Weights of a small transformer language model: 9.99M parameters.
Each number is 128 + 32 x the weight over its row's rms, rounded and kept within 0 to 255. Layers, rows and columns count from 0. The size above them is the row's rms in percent of the matrix's.

# layer 6 MLP up, 512x192, rms 0.155, rows 408-431, columns 0-95
size [102 110 113  97 104 122  99  91  97 108  97  96  90  94  91  97  89 109 102 118  95 100 100  97]
[[162 168  98 190 115 136 161 152 151 137 110  92 153 125 155 186 200 117 107 155 122 141 137 125 128  99 134 127 148 176 140 192 131 161  82 145 179  96 178 127 122  88 133 156  91 218 119 148 143 159 169 155 103 125  99 157  85 201  97  98 162 109  86 132 107 124  98 118 102 161 167 108 174  90 152 106  92 159  69 117 106 145 124  96 130 127 131 204 120 110 160  99 134 130  97  96]
 [169 134 141 112 137 162 184 139 148  96  93 131 163 143 189 118 100  67  92 179  31 118 140 149 161 134 114  97 131 155 173 155 115 142 122 113 113 131 152 139 137 160  99 104 139 134 128 164 111  95 163 195 181  56 150 157 184 151 127 108 144  79  92 160  82  98  65 137 150 147 105  93  98 183 118 114 137  88 122 150  92  86 101 152 121 101 132 161 121 126 131 179 141 107 144 146]
 [148 135 151 130  81 131 145 108 118 124  90 118 154  84 174  96  99 164 128  99  43 134 164 149 134 154 130  76 149 129 122 197 181 142 159 153 136 152  82 126 133 102 145  75 155  78 130 174 152 140 103 110 136 125  93 170 131 123 111  72 119 135 122 124 126 103  97 170 105 129  90 143 188 227  69  74 143 122 156 136 144 154 140 102 209 161  98 115 120 110 126 126 104 104 124 127]
 [148 189 152  79 155 107 145 120 135 105 125 139 119 153  97 115 154  86  96 149 121 101 130 161  99 121  51 116 105 165  54 130 181 160 100 161 128 131 183 134 105 149 117 159  79 184 180 125 209 119 104 103 136 197 128 148 157 126 145  92 139 161 104 153 165 140 101 145 128 203 171  93 113 137 119 139 127  94 147 124  81 136 148 121 116  71 153 104 151 124 135 167 157 166  85 111]
 [182 158 143  73 113 135 139 183  99 210 129 120 106  79 161  58  84 110 102 151 119  97 144 110 151 117  90 134  87 108 166 115 126 178 188 125 104 104 134 165 143 121 158 119 154  83 169  95 147 136 172 180 132  77 158 103 126 118 118 117 105 110  86 163 126 112 137 196 148  31 144 147 167 169 149 143 100  96 195 165 156 114 153 152 130 173 152 135 129 124 205 183 131 156 173 179]
 [ 95 154 124  70 141  91 107 151 133 178 157 156  88 105 142 106 110 161  93 122  66 182  99 174 167  98 117 117 133 147 138 109 186 130 164 168 157 126 146 120 205 139 129 148 158  83  97 121  86 145  80  97 131 197 167  99 173 167  75 182 158 167 140  95  80 109 111 113 143 115 129 142  96 166 143 186 112 110 144 143 104 151  88 168 157 109 108  74  82 178 138 155 159 131 136 146]
 [138 101  47 140 185 118 144  95  47  92  86 117 136  97 115 132 170 106 113 148 121 108 143 158 124 103 149  95 159  67 170 128 179 152 122 153  80 126 135 166  93 151 143 151 119 135 127 122 153  89 105 177 168 122 134  83 116 151 137 137  83 122 136 160 100 162  90  92  37 119  98 124 157 167 170 139 178 130 151 128 134  85 101 125 160 134 161 104 131  46 150 124 118 123 180 200]
 [128  82  54  94 176  71 106 117 144  99 188 120 171 164 150 156 151  87 122 169 157 115 126 109  68 112 180  68 139 137 165 119 123 140 164  62  71  90 102 154 105 126  82 110 188 128 125 119 139 103 129 105 148 140 129 108  78 115 134  84  86 151 174  50 123 113 133 157  67 190  90 154  93 119 128 164 126 147 109 177 109 186  98 120 114 128 176 103 169 117 128 147 131 134  84 157]
 [134 139  82 117 162 130  79 116 147 119  92 112 139  92  95 140 112 177 201  20 102 144 115 167 119  89 101 113 182 144 139 147 128 140 101 120 146 161  79 157  85  79 150 113 115 104 156 123  83 122 116 107 148 133 156 129 117 132  50 127 148 148 124 129 166 122 162 158 129  86 119  97 143 135 125 174 179 132 195  55  81 132 148 175 170 147 158 110 131 186 160  75  57 155 140 162]
 [158 135 144 186 135 131 111 174 152  98 140 112 131  56 139 136 143 120 195 107 160 108 113 142 111 138 124 144 103 138 168  79 123 157 197 140 158 156 165 150 138 142 111 123 115 112 188 157 134 162  94  92 141 180 180 140  76 111 110  99 119 116  87 184 189 124 170 140  94 103 181 170 173 129 140 103 117 144 123  98 148  72  96 135  64 150  59 179  83  51 115 157  89 117 141 117]
 [179 112 133  81  98  82 188 158 119 149 118 100 113 145  96 132 127 122 114 146 117 161 122 112  46 158 114 143 128 126 119 123 165 126 129 146  78 128 139 104  92 124 132  77 136 171 120 100 133 114  96 122 129 106 109 146 148 118 127 124  74 138 116 112 117 166 150 150 137 171 161  81 138  68 102 124 125  90 208 150 172 154 118 186 161 129 165 138 112  28 159 136  58 187 176 134]
 [132 151  85  55 154 142 123 152 102  82 124  95 172 123 184 127 130 218 113 142 109 117 102 107 134 130 137 114 173 170 109 129 141 114 169 164 141 172 107 153 107 152 166 138 188 122  87 148 150 120 156 123 135 110 123 110 101 175  88 100 123 145 165 155 172 156 130 134 129 125 140 123 108 155 104 145 124 134 124  99 114 175  89 120 156 142 184 158 111 166 147 136  86 152  84  78]
 [150 125 151 144  87 146  90 186 111 149 158 159  60 173  87 123  82 139 176 105 110 147  87 143 126 119 156 152 110 100 132 146 186 148 138 134 206  99 120 148 136 119 117 116 168 140  73 142 128 171 138 124  95 105 100  96 176  94 119 158 167 132 178 157 131 118 138 130  98 113 108 182  98 112  87 171 115  85 149 102 119 113 173 125 121 134  96  96 124 142 182 137 120 172 111 130]
 [166  97  58 105 129 146 102 113 133 160 145 139 175 139 129 135 154 168 122  96 154  94 108 133 123 176 190 141 122 111 122 119  58  96 125 155 147  83 133 131 149 156 112  78 128 178 124 158 114 226 182 114 179 128 110 135 178 121 115 127  66 132 198 130 109 145 126 113 159  89 116 130  91 184 193 117 117 140 134 198 134  95  92 146 105 172  78 144 131 124 134 117  83 102 156 136]
 [163 137 141  98 122  74 142 110 145 166  71 104 142 149 128  93 122 155 129 136 123  85 188 135 119 152 140  97 144 113 151 149 146 117 106 118 111 145  63  93 151  85 128 125  89 142 101 166 118  93 134 112 131 148 107  93  96 116 121 122 107 129 123 132 115 172  73 124 166 147 149  79 147 125 110 123 101 123 181 131  96  86  85 124  91 110 180 103 101 119 201 106  80  75 134 103]
 [133 125 153 134 108  97 174 141 187 149 122 107 153 138  81 128 133  96 123 112 152 180 100 184 199 127 141 122 117 176 103 131 173 127 140 124 194 133 160 171 155 133  71 128 117 152 143  92 180 125 143 130 119 118 127  51 168  92 100 115 112 116 141  77  80 127 110  92 160 147 127 157 151 119 132 103 214 184 128 133  95  93  81 142 125  18 132 162 116 112 158 140 151 186 146 142]
 [143  80 122 137 109 132  79 115 144  84 147  98 226 159 121 145 125 108 141 149  75  77 161  79 178 134 129  82 138 178 139 116 132 105 119  80 104 165 191  78 143 140 115 148  79 174 143 148 139 162 180 108 128 109  79 110 135 142 138 139 133 131 116 131 150 100 109 108 146 133  74  86 117  37  84  66 140 179 161 134 107  94 120 164  73 183 126 148 135 120 128 106 157 121 154 161]
 [113 138 145 142 134 106 153 159  86 134 159 159 182 134 126 159 101 122 115 121 131 146 147 128  87 148 115 119 198 124 102 101 130 151 114 156 138  76  62 133 131 109 134  69 133 147 134 137 178  39 112 142 146 117 122 190 127 127 149 100 150 131  73 146  91 124 175 108 160  83 152 118 131 106 118  95 153 149  74  91 182 145 130 115 125 105 136 144  57 133 118  89 113  76  99  78]
 [154 132 171 134 121 161 152 180 110 143 159 137 137  49 100 140 142 110 132 101 165 178 114 140 145 118 112 101 128 158 180 114 138 118 133  93 154 124 108 121 169 131 110 165 126  75  59 133 163 224 138 175 129 153 139 152  82 129  98  64 160 129 159  73  86 123 118 173 135 136 129 151 166 110 129  94  96 136 123  81 127 178 108 123 177 118 199 122  47 162 133  85 151 137  99 105]
 [154 146 125 120 112 151  60 102 132  94 150 161 123 180 120 118 164 109 193 113 130 175 113 160 117 149 128 110 152 138  89 151 132 132  88 139  98 128 142  95  92 165  67 175  83  81 115 127 133 117  83 111 147 121 173 133 194 127 103 157 115  56 164 176 101  74 146 122 145 131 143 138 156 154  86 148 100 108 123 119 139 106 157 164 115  80 173 145 145 118  75 183 127 130 148 122]
 [177 146 123  85 103 141  62  92 159  67  96  98 175 118 138 139 126 108 110 140 109 106 109 177 140 183 171  89 180 101 114 119 109 100  92 138 137 153 148 151 141 149 126 114 119 109 137 170 121 134 126  64 137 121 141 146 162 116 131  93 131  77 179 179 113 105  94 134 116 120 170  74 151 176 144 162 129 124 131 149 125  90 131 160 130 181 119  89 114  99 129  82 108  61 145 130]
 [140  96 148 184 124 120 157 174 155 175 107 152 148 174 198 107 129  87 170 139 129 140 163 131 155 126 194 112 165 137 103 141 122 156 130 123 159 152 148 160 124 113 150 161 104 141 160  98 132 177 172  76 170 149 176 132 153 113 143 101 125 151  99 106  71 155 137  92 115 170 144 134 101 128 132 121  37 165 130  55  81 110  67 148 127 120 146 138  86  84 145  90 100 196 179 103]
 [122 139 111  82 126 110 148 104  79 180 113 176 128 132 145 161 116 139  98 139 126 126 114 129 178  74 116 116 141 172 160 130  85 127 134 124 169 125 126 120  60 126 159  94 117 106 132 181 182 150 175 146 121  86 147  66 124 134 124  68 171  72 116  89 104  67 149  68 135 106  89 152  77 136 115  96 151 136 121 105 190 154  93  99 133 161 158 148 104  80 123  85 108  83 118 145]
 [190  56 133  87 139 152 125 126 134 130 112  98 148 125 183 147 139 147 134 109 110 110 185 126 144 153 174 127 144 170 129 176  90 129  71  84 121 115 155 123 189 107 132 106  86 118  62  33 186  97 122 128 177  85 101  98 174 150 128 110 147 114 148  98 155 150  90 130 124 160 102 138  67 119 100 106 109 132 144  68 216 135 126 149  92 107  71 134 153 134 132 196 124 160  81 117]]
# layer 6 MLP down (transposed), 512x192, rms 0.146, rows 408-431, columns 0-95
size [ 98 100 102 110 103 101 104 100 102 101  98 100  96  95  95 101  92 101 104 100  98  95 106  95]
[[148 151 177 147 198 120 159 114  87 138 175 163 109 128  92 145 139 162 205 138 132 143 112 109 108 132 160 156 143 147 107  86 134 130 143 185 159  91 135 149  90 123 162 120 125 177 123 111 124 157 115 173 117 135 152 167  96 125 142 150  85 122 127 125 136 126  97 154 149 118 151 136 163 133 140  65 203  89 158  97 126  73 158 127  82  85 106 185  80 103 110 183 154 201  93 117]
 [201 133 167 125 179 105 124  76 115 134 136 101 162 116 127 125 156 115 121 109  99 150 196 106 110 187 108 128 159 126 197 158  90 134 142  88 154 138 177 128 115 206 131  84 149 147 124 195 109 140 132 139 133 114 155 189 152 131 118 189 154  68 137 143 168 145 155 121  81 172  99 131  96 165 120 161 150 149 209 120 130  93 130 173 146 117 149 124 110 138 131 111 171 168 157  91]
 [103 107 151 161 175  86 174 131 162 145 142 123  64 172 147 106  98 172 153 188 105 113 138  96 194 143 208 158 184 145 129 163 150 165 155 166 169 135 121 170 120 126 169 153  97 146 173 105 159  82 103 107 152  97 131 121 129 116 132 137 177 175 115 123 155 162 156 126 162 102 148 123  97 111  90 176  90  97 131 166 216 105 139 121 142 137 191 117 114 125 179 197 100 145 153  96]
 [143  63  71 150 148  98 153 113 113 162 109  64 129 114 119 137  90 136 114 118 105 155 131 110  72 101 156  81 139 166 109 149  91  74 170  70  47 176 119 119 179 162 126 128  77  86  57 101  85 133  93 179 124 112 159  72 182 168 142 101 138 112 149 134 129 157 128 128 140 127  94 148 129 133 141 120  92 149 177 122 125  97 126 170 157 125 115 132 164 167 120 100  60  98 133 135]
 [117 138 120 167 142 153  99 128  90 150  75  73  95 127 144 176 194 136 108 160 145 118  88  82 120  78 113 146 136 159 173 123 112 115 139 170 119 116 159 100 102 171 112 115 125  94  98 206 114 151  97 133 139  87 176 135 111 158  75 118  69 125 113 136  59 145 126  99 189 173 106 134 140 128 166 105 116 175  80  95 132 167 125 181 133 164 113 116 161  91 110 120 157  79 156 162]
 [130  77 104 153 112 116 151 118 105 159 152 123 149 134  36 130 164 104  89 204 138  81 179 130 129 136  95 171 117 133 146 122 186 174 136 154 182 117 113 136  82 140  66 100  62 145 149 109 112 123 164 139 120  92  94  62 167 149 145 148 111 150 198 159 130 169 161  92 107  99 140  88 151 135 170 125 117 164 108 121 151 152 126 116 118 160 170 114 122 133 129 135  70 141 117 139]
 [ 83 117 126 128  90 174 130  75 111 137 121 125  95 170 153 136 102  81 150 141 184 108 174 121 186 106  54 161 150 102 113 119 167 119 131  49 138 144 157 122  88 118  73 158 106 112 162 188 126 136 120 180 108 145  99 192 100  68 172 124  87 110 142 139 136 155 118 163 148 159 164  87 152 148 110 117 165  78  88 134 118 113 116  46 165 161 149 143 126 180 119 131 152 107  66 133]
 [148 175 135 118 104  76 111 142  52  91 150 155 155 113  76 125 126 101  73 106 126 145  82  99 146 125  81 102 104  79 191 144 122 165 116 178 101 104 157  93  83  89 119 119 101 109  58  61 102 126  71 147 182 111 125 100 186 133 132 114 109 143 152 151 177 174 132 158  90  82 120 173 100 104 125 133 137 150 133  50 142  76  98 105 169 139 160 139 121 190 118  89 184 174 158 134]
 [111  86 107 112 122 143 184 122 111 128 218 151 107 151 131  99 183 137 106 171 132  74 183 188 161 126  95 162 119  90 118 120 136 129 119 160 107 105 135 116 108 140  76 141 188 148 140 135 138 147 162 126 140 131 117  46  82 176 146 155 156 126 147  98 101 178 173 140 120 110  87 176 102 187 150 147 138 156  91 155 149 100 111 118 174 108 146 188 127 160  79 162 119 107  90 132]
 [ 95 118 145  70 145  98 146 102 133  92 177 172 141 147  87 136 106 122 126 112  80  78 111  88 157 168 125 154 149 125 149 136 107 134 151 103 125 112 140 168  97 202  82 108 176  72 166 110 145 104  99 143 109  52 161  84 131 122 159 113  55 132 104 103 192 169 149 137 131 178 138 179 112 153  68 102 118 170 141 121 149 115 209 106 147  97 125 156  96 120 144 136 111 123 146 130]
 [155 120 135 108 144 136 162 104 131 168 134 143 141  92 168 122 205 167 122 120 162 156 162  72 107  91 110 164 149 145 175 113 117  60  87 106 106 167 127 198 100 111 106 116 156  86 112  85 151  91 140 150 163  78 128 117 131 108 108 184  85 158  96 152 123 159  80  79 179 179 188 180 115 154 130  63 113 161  60  85 133 148 169 139 112 171  92 124 136 174 136 126 141 181  99 134]
 [139  85  83  66  81 176 136 138 109 134 128 140 118 134 141 152 123 167 124  76  99 133 114 158 105 152 145  74  61 134 151 137 179 108  89 115 186  99 123 147 114 130 174 110 146 116 131 198 179 125 194  97 103  75  80 169 163 154 131 110 112 146 125 156 174 124 150 147 164 115  68 158 111 137 112 100 168 115 105  99 135 143 107 119 156  77 183 155 166  96 106 101 146 104 145 141]
 [153 102 140 131 123  65 142 165 105 153 115 138 123 158 122 116  98 118 111 138 152 153 111 130 144 114 101 106  71 124 170 152  62 107 122  98 142 120 130  99 142 105 182 152 138 212 150 164 121 104  82 136  99 100 134 120 127 133 117 136 128 132 135 117  85  97 151 170  89 120 175  59  98 150 117 142 158 163  97 107 149 158 110 161 166 121 147 115 146 173 145 159 128 151 183 146]
 [143 172  73 105  81 106 166 138  97 151 125  95 128 169 135 145 128 140  97 114 132 158 124 136  97 186 160 116 136 149 163 178 137 122 117 161  92  69 131 106 138 143 105 109 120 133 115 172 117 162 138 139 139 138  97 109 174 123 109 110 127  82 128 164 160 174 200 147  95 149 149 176 185 156 168 112 102 162 121 144 173 199 110 161  67 166  96 124 137 157 191 139 103 124 175 146]
 [207 147  98 152 128  78 118 147 131  98 157 139 120 162 107 108 151 128  87 147 166 105 165 132 139 203 129 153 160  29 111 145 160 106 130 119 164 159  78  97 157 105 132 161 123 107  52 158  84 161 136  77 149 138 125  91 113 108 151 112 103 117 157 131 137 143 149 164 132 103 107 103 180 109 130  93 157 166 158 118  95 105  79 146 103  93 166 124  92 133 165 137  87 164  97 119]
 [163 118 136 166 143 115 171 221 133 168 122 152 138 124 120 170 162 117 150 137 106 134 154 108 143 143 144 118 185 215 167 121 176 120 107 122  81 190 115 121 118 140 103 168 167 100 137 128 152 100 181 122  70 104 100 152 124 147 132 126 159 190 121 139 112 121 116 115  61 109 134  86 119 103 118 107 160 110  62 119 105 100 171 114 125 173 122 129  96 120 141 142 106  41 137 126]
 [115  82  76 162 247 156  66 124 143 123 126 174 165 163 124 141 151  83 119 179 154 126 139 140 105 103 153 156 124 105 153  77 116 147 114 131  98 147 113  57 163 166 126  98 140 133 139 105 111 130  96  88 106 102 120 129 162  94 139 101 167 132 138 135 113 124  82 121 164 181 115 185 166 109 141 145 131 120 125 167 208 156 110 113 120 166 117 170 132 166 177 115 100 107 127 153]
 [ 97 139 138 152 174 170 134 102 122 110 157  88 135  76 112 209  97  89 124 107 160  96 115  96 122 149 124 109  87 132 145 174 186 136 155 108 177 133 113 125 136 145 163 134 146 198 104 122 167 112 116 106 125 106 130  85 147 145 113 106 157 187 158 121 168 111 142 124 129 144 139 105 138 191  95 130 130  74 128 112 139 157  83 143 194  94 120 165  75 162 152 149 112 107 132 112]
 [ 92  80 180 107 188 125 136 131 161 132 164 171 198 138 129  98 159 111 160 133 148 111 135 126 144  83 121 132 135  88  99 120 111 135  73 130  95 169  47  75  85 121 108 185 105 143 121 144 119  96  97 107 127 113 127 141  93 101 121 118 155  55 154 135  47 148 158  97 151 115 102 152 148  92 117 182 149 132 169 110 146  63 117 131  90  69  98 132 155 123 176  74 146 150 148 109]
 [150 152 151 142 130  73 154 161 100 143 132 155 108 118 167 176 131 127 162 159  68 131 114  59  75 117 160 135 131 163  88 150  35  73 176 129  80 160 140 103 141 160 137 139 108 213 148 144 126 154 120 142 106 154 114 130 124 124 162 141 140  99 114 106 150 168 109 134 172  94 149 146 112  76 106 128 113 136 156 199 116 191 154 125 127 133  96 155 114 131  96  96 187 145 104 132]
 [162 119 163  73 101 132 146 112 164  72 149  98 148 197 107  95 102 121 116 101 155 118 138 162  97 179 190 122 130 125 114 169 116  93  51  83  90 116 104  65 144 184 177 107  99 123 147 147 133 100 169 156 109  80 135 109  71 137 136 131 102  91 151 182  68  99 145 135 140 129 105  91  98  99  85 170 188 123 133  96 139 166 136 151 160 104 148 120 158  85 116 116 128 114 165  98]
 [131 150 153 121 175  64 152 166  69 122 126 136 138  99 136 155 148 146 173  98 118 105 102  80 146 178 119  91 166 119 164 130 206 107 135   8 107  92 123 146 103 162  90 128 117 105  92 134 132  96  64 144 142 130 147  96 114 141 142 139 125 103 179 181 148  87  90  67  81 195 121 147 168 104 104 103 124 116 117 120 109 125 106 127 170 122 106 141 114 117 134 116 173 137 136 100]
 [128 111 104 151 115 129 117 131 112 175 177  87 179 182 141 152 129 172 147 144 114 154 122 117 150 147 135  86 143 137  91  94 198 111  93 135 158 114 109 123 148 159 147 140 183 111  84  85 125 115  24 111 108 139 121 179 117 139 158 195  78 151 123 198 108 139 115 161 129  87 133  92 142 165 142 116  94 129 116 164 113 148  95 143 145 129  96 111 173 154 114 153 111 117 128 127]
 [129  98  84  86 151  95 117 147 151 109  90 140 104 156  65  97  95  53 185 101 103 129 136 130 113 154 127 110 225 119 139 163 169 150  99 100 102 170 151 112 124  81  99 132  65 116  78 109 158 121 187 136 110 103 121 134 110 126 100 160 105 112 139 130  79 148 115 146 143 156  65 121 141 168 188  91 149 138 120  82 100  86  96 130 110  81 179 138 134 142  98 211 132 113  69  47]]
# layer 6 MLP gate, 512x192, rms 0.16, rows 409-432, columns 0-95
size [103 116  91 103 125 102 103 101 112 100  89  91  87  98 104  92  99  90 115  95 101  87 102 113]
[[143 130  74 127  57  91 105 161  99 138 112 103 144 122  78 145  98 125 138 171 162  76 128  82 151 100 104 169  85 203 129 146 116 120 132 129 141 167 141 194 141  87 163 129 118  91 150  77 162 111 118  98 171 140  78 106  34 142 130 185 128 144 110 128 160 179  90 152 145 106 145 134 135 107 133 105 121  69 167 137 166 135 161 141 148 138 100 111 125  69 110  85 110  66 127 111]
 [116 138 117 117  99 168  91 109 203  64  78  99 111 115 118 100 151  89  65 113 138  98 137  82 110 109 182  89  45  94 177  90 135 138 111 151 175 119 151 125 101 188 121 129 110 164 155 101 112  75 164 133  83 224 139  89 124 103 160 149 147  89 151 139 135 154 140  66 138 154 134 155 137  76 211 160 102 130 115  97  95 137 167 121 128  97  94  74 110 198 109 175 134 116 165  79]
 [112 138 127 148 211  81  84 130 157 104 117 152  83 125 105 157 172 128 145 163  98 138 104 161 196 138  83 130  76 165 139 137 105 115 109 164 140  84 133 135 211 136 107  96  77 166  92  98 185 116  94 138 108 148 130 148 140  84 122 107 135 127 152 154 148 102  96 138 108 141 120 132 130  84 111 208 130 176  69 153  53 158 186 111  73 112  90  87  97 163 127 169 152 127 122  94]
 [152 168 106 130 171  94 103 121 139 130  87 148  94  95 177 123  83 114 121 136 156 142 111 188 128 133 144 115 126  76 120  86 124 140 122  79  61 141 108 145 148 138 183 107 133 200 159 169 117 167  93 103 125  73 142 132 110 130 156 138  83 131 132 119 139 159 132  80 102 157 106 129 161  70  90  85 120  46 138 127 148 125 115 163 117 150 127 163 170 144 140 214 113 150 156 145]
 [116 120 156  87  15 150 109 148 103 136 147  98 129 117 144  57 149 162 145 120 129 126 132 137 152 124 140 133  79 115  98 150 154 185 105 103 115 126 118 112 125 142 102 142 179 134 128 146 155 113 120 133  58 112 152 152  84 173 108 155 131 133 137  67 123 176 103  74  69 144 112 115  96 119  94 168 123  85 211 127 100 140 132 150 105 109  97 116 178 161 126 171 133  86  82  94]
 [164 128 191  67 127 122 126 134 145 172 143 104 172 106 117 114 117 190 115 115 130 109 108 107  76 118 141 185 158 136 102 127  86 105 153 124 146 146  76 113 176 120 142 102 138  80 154 161 124 155 164  50 175  75 155 166 157  89 124 106 120 150 162  96  95 146  78 126 132 127  91 174 123 122 162 155 118 154 148  76 166 144 156 180  79 152  98  76 163 144  98 102 111 124 128 112]
 [131 104 142 155 161 187 189 186 163 107  96 137  98 117 165 105 110 100 148  94 125 103  64 164 137 109  90  98  65 122 153 169 159 108 155 144 123  92  65 101 114  52  68 102 155 139 114 142 159 133 145 121 152 105 139 155  92  90 116 117 174 131 181  94 134 149 135 121  80 133 134 167 121 117 123 122  91 136  75 111  93 103 111 128 161 106  75  75 128 126 145 134  72 187  74 123]
 [ 77 133 197 104 147 179 156 123  82 134 177 150  75 150 149  27 121 153 135 196  34  67 125 120 148 145 130 138 120 121  76 108 171  90 150 137 134 133 155 150 106 114 102 138 178 174 107 154 158 158 164  72  56 173 105 110  88 127 183 182 124 107  95 142 154 123 104  97 156 162  86 160 114 107 119 145 112 142 129 122 154 128 122 142 134  68  77 174 136 170 115 158 169  85 134 156]
 [105 155 124  83  87 116  57 100 106  90 152 177 133 216 139 126 106 124 169 111 103  68 114 123 129 160 121 174 124  88 174 118  96  83 115 119 127  82 157 120 101 206 123 118 149 150 191 164  96  86 155 162 114  99 129  79 146 121 141 121  73 162 120 137 200 134 134 106 121 185  96 147 107 113  72 134  73 144  74  99 126 138 155 161 148  89 142 147 135  84  66 154 171 133 173 136]
 [159 105 126 115 150 117 125 165  79 110 134 195 131 202 146 118 135 115 183 132 158 138  88  88 147 108 133  58 103 187 143 122 137 183 140 168 116  90  92  85  62 122 158 101  92  86  81 124 119 118 110 176 145 204 100 146  72 101  86 137  99 147 117  97  92 108 135 137 144 114  88 180 148 113 115 123  92  87 145 166 140 175 132 139 160 112 123 121 137 175 136 171 127 140 106 152]
 [120 113 168 155 117 173 131 159  93 147  81 116 126 131 103 128 174 112 121 124 160 186 119 138 178  70 121  77 163  50 161  95 101  75 119 115 101 138 155  83 149 125 109  98 120  95 125 113 101 135  92 107 154 174 145  86 120 175 169 164  94 107  83 146  98 125  99  80 126 108 135 123 181 136 117 128 126  77  92 118 111 100 103 166 127 134  44 121 139  88 107  98 124 164  91 113]
 [115 140  66 162 140 123  77 152 113 105 142 120 170  84 120 186 112 154 130  95  95 178 122 115 130 127 142 162 177 155 151 118 111 126 102 110 200 139  82 161 109 180 128 110 158 151 105 120 132  88 168 127 141 135  95 115 102 127 132 126 164 159 132 174 136 159 209 148 127 145  60 181  76  85 155 178  93 167 120 157 131 141 138 135 169 180 139 126 106  87 199 113 173 178 131 114]
 [165 155 140  99 162  94 141 145 186 130 186 107  93 116 154 149 102 189 149 105 106  82  92  58 136 109 136 161 170 169 147 107 107 142 146 144 140 115 117 117 130 163 124 139 161  82 151  92 174 130 129  94  80  84 135 129  58  86 127  93 154 112 101 145 128 131 162 142 105  50 138 144 125 132 106 146 104 109 109 121 178 121 178 122 197 188  94 116 117 165 122  97 148  95 128  86]
 [100 101 128 134 123 177 140 128 108 131 129 127 167  74  89 175 107 211 124 173 150 157  73 130 150 106  96 109 117 199 106 129 106 109 164 160 141  92 182 199 128 155 133 130 147  78 134 159 161 153 119 178 149 127 110 117  93 110 136 127 149 128  61 113 103 103 145 168  91  99 141 186  74 189 151 190 191  83 111 116 169  92 146 116 197  99  90  96 169 113 129 123 198 124 136 149]
 [135 113 127 188 111 120 151 131  93 169  84 123 152 113  82 162 173 170 111  80 145 119 138  91 106  73 118 125 120 150 141 141 173 182 113 119 109 116  81 152 125 101 136 120 153 122  81 119 136 144 107 137 141 171 110 149 193 150 133 133 157 131 142  92 107 139 112 183 100 127 116 138 154 155  92 117  84 102 134 173 116 122  29 117  86  68 132  91  63 127 144 159 183 146 165 124]
 [115 162 127 106 123 112 135 170 202 165 136 110 102 130 134 143 116 117 177 106 160  95 133 170  91 175 149 132 124 100 148 135 104 116 126 105 130 106 131 154 143 153  89 142  76  76 100 201  78 145  92 158  94  85 119 164 137  92  92 143 165  95 173 154 115 181 148 114  85  85 139 149 120 127 186  88 149 106 128 115 116 164 138  97 126  37 117  80 122 151 106 106  98  77 166  90]
 [170 138 122 164 162 120 110 144  46 195  84  69 117 117 117 162 133 105 167 103  83  78 157 144 165 162  63  94 156 102 170  92 191  83 166 131  95 166 110 145 107  94 181 132  87 191 104 165 157 105  82 132 147 132 108 159 136  82 135 105 139  95  76 146 164  69 149 176  86 102 136 147  83 130 191 118 123 101 125  68 167  80 174 139  83  87  75 187 128 130 137 135 112  76 175 152]
 [127 194  95 147 163 133 160  98 169 142 125 132 159 151 185 116  69 104  73 160 111 128 124 158 107 153  88 130  85 105 161 112  86  80 176 127 138 131 122 104 148  94 176 104 160 104 145 136 108 139 149 143 102  84  95 119 161 110 126 191 121  58 102 132 137 163 118 120  87 107 100 151  68 139 104  98 188 109 138 103 148  77 151 130 131 106 128  81 176 132 152 130  96 105 213 163]
 [134 100 182 123 154  81 154 178 137 110 160  70 117 102  92  80 157 107  64 202 119 126 130  83 180 122 198 140 125 127 136  98 139 111 111 109 108 103 127 129 148 173 149 128 179 211 140 141 144 105 144  99 153 131  91 135 156 190 132  72 108 190 104  96 140 129 117 161 167 112 139 171 154  87 109  94 137 119 125 126 128 118 194 128 166 119  99 104 132 101 127 133 169 115 130 182]
 [ 98 162  84 123 128 148 145 180 114 142 136 165 153  84 140 110 118  97 132 192 132 121  86 118 135 159 134 155 119 133 151 149 152 171 159 126 107 120 155 130 127 154 145 165 111  95  76 156 174 140 117 141 116 123  84 101 160 101 127 112 144 162 117 130 104 141  91 128 164  93 151 162 135  85 111 103  43 101  87 132 120 178  89 136 114 104  84 146 105 109  79 125 128 159 100 199]
 [155  98 115  36 140 131 121 119 156 132 119 116  87 137 138 148 143 105 135 131  95 139 175 110 157 160 153 182  83 107 195 162 144 147 134 143  80 117  89  76 104 110  81 125 106  97 110  86 121 162 156 112  94 132 164 136 115 128 136 109 154 109 215 117 180 100 129 122  84 170 161 180 143  76  91 173 107 167 154 125 103 127 123 189 103  87  60 125 180 196 179 102  91 143 144 140]
 [115 107 152 114 141  89 122 141 126  88 123 106 106 134 109 137 110  84 132 169 111 106 161 157  92 177 168 148 188 160 169 151 147 134 123 156  71  58 119  79 177  99  99 122  83 143  92 105  89 124  91 135 136 169 109 117 128 120  97 159 148 139 132 151 120 133  77 184 144 166 124 155 224 134 163 142  86 136 116 163  42 128 202 143 161 119 111 135 167 113 158 177 127 146 159 136]
 [128 155 129 138  85 135 160 127 108 163 185  84 125 131  70 133 121 115 170 107 143 117 102  99 113 177 100 145  99  91 138  72 108 160 101 114 188 131 176 147 160 175 169 135 117 126 196 155  97 155 131 129  61 152  82 151 171 168 128 127 185 126 116 139 110 127  96 121 168 108  91 126 123 136 170 116 100 130 123 157  94 101 136 168  96 190 171 159 132 112  86 120  99 143  83 109]
 [ 64  89 123 119  88 117  95 153  93 107 116 153 163 141 168 140 111 112  95  92 122 154 160 107 180 135  62 129 113 129 124 125 105 124 153  87 132 170 142  72 170  81 149 114 105 106 113 147 136 148 146 151  89 206 149 136 118 142  96 123 116 129 133 117 141 175 120 139 104 102  79 148 169 146  97 154 141 118 163 138 165 181  61 152 137 199  82 139 141 104 128 107 166 144 140 124]]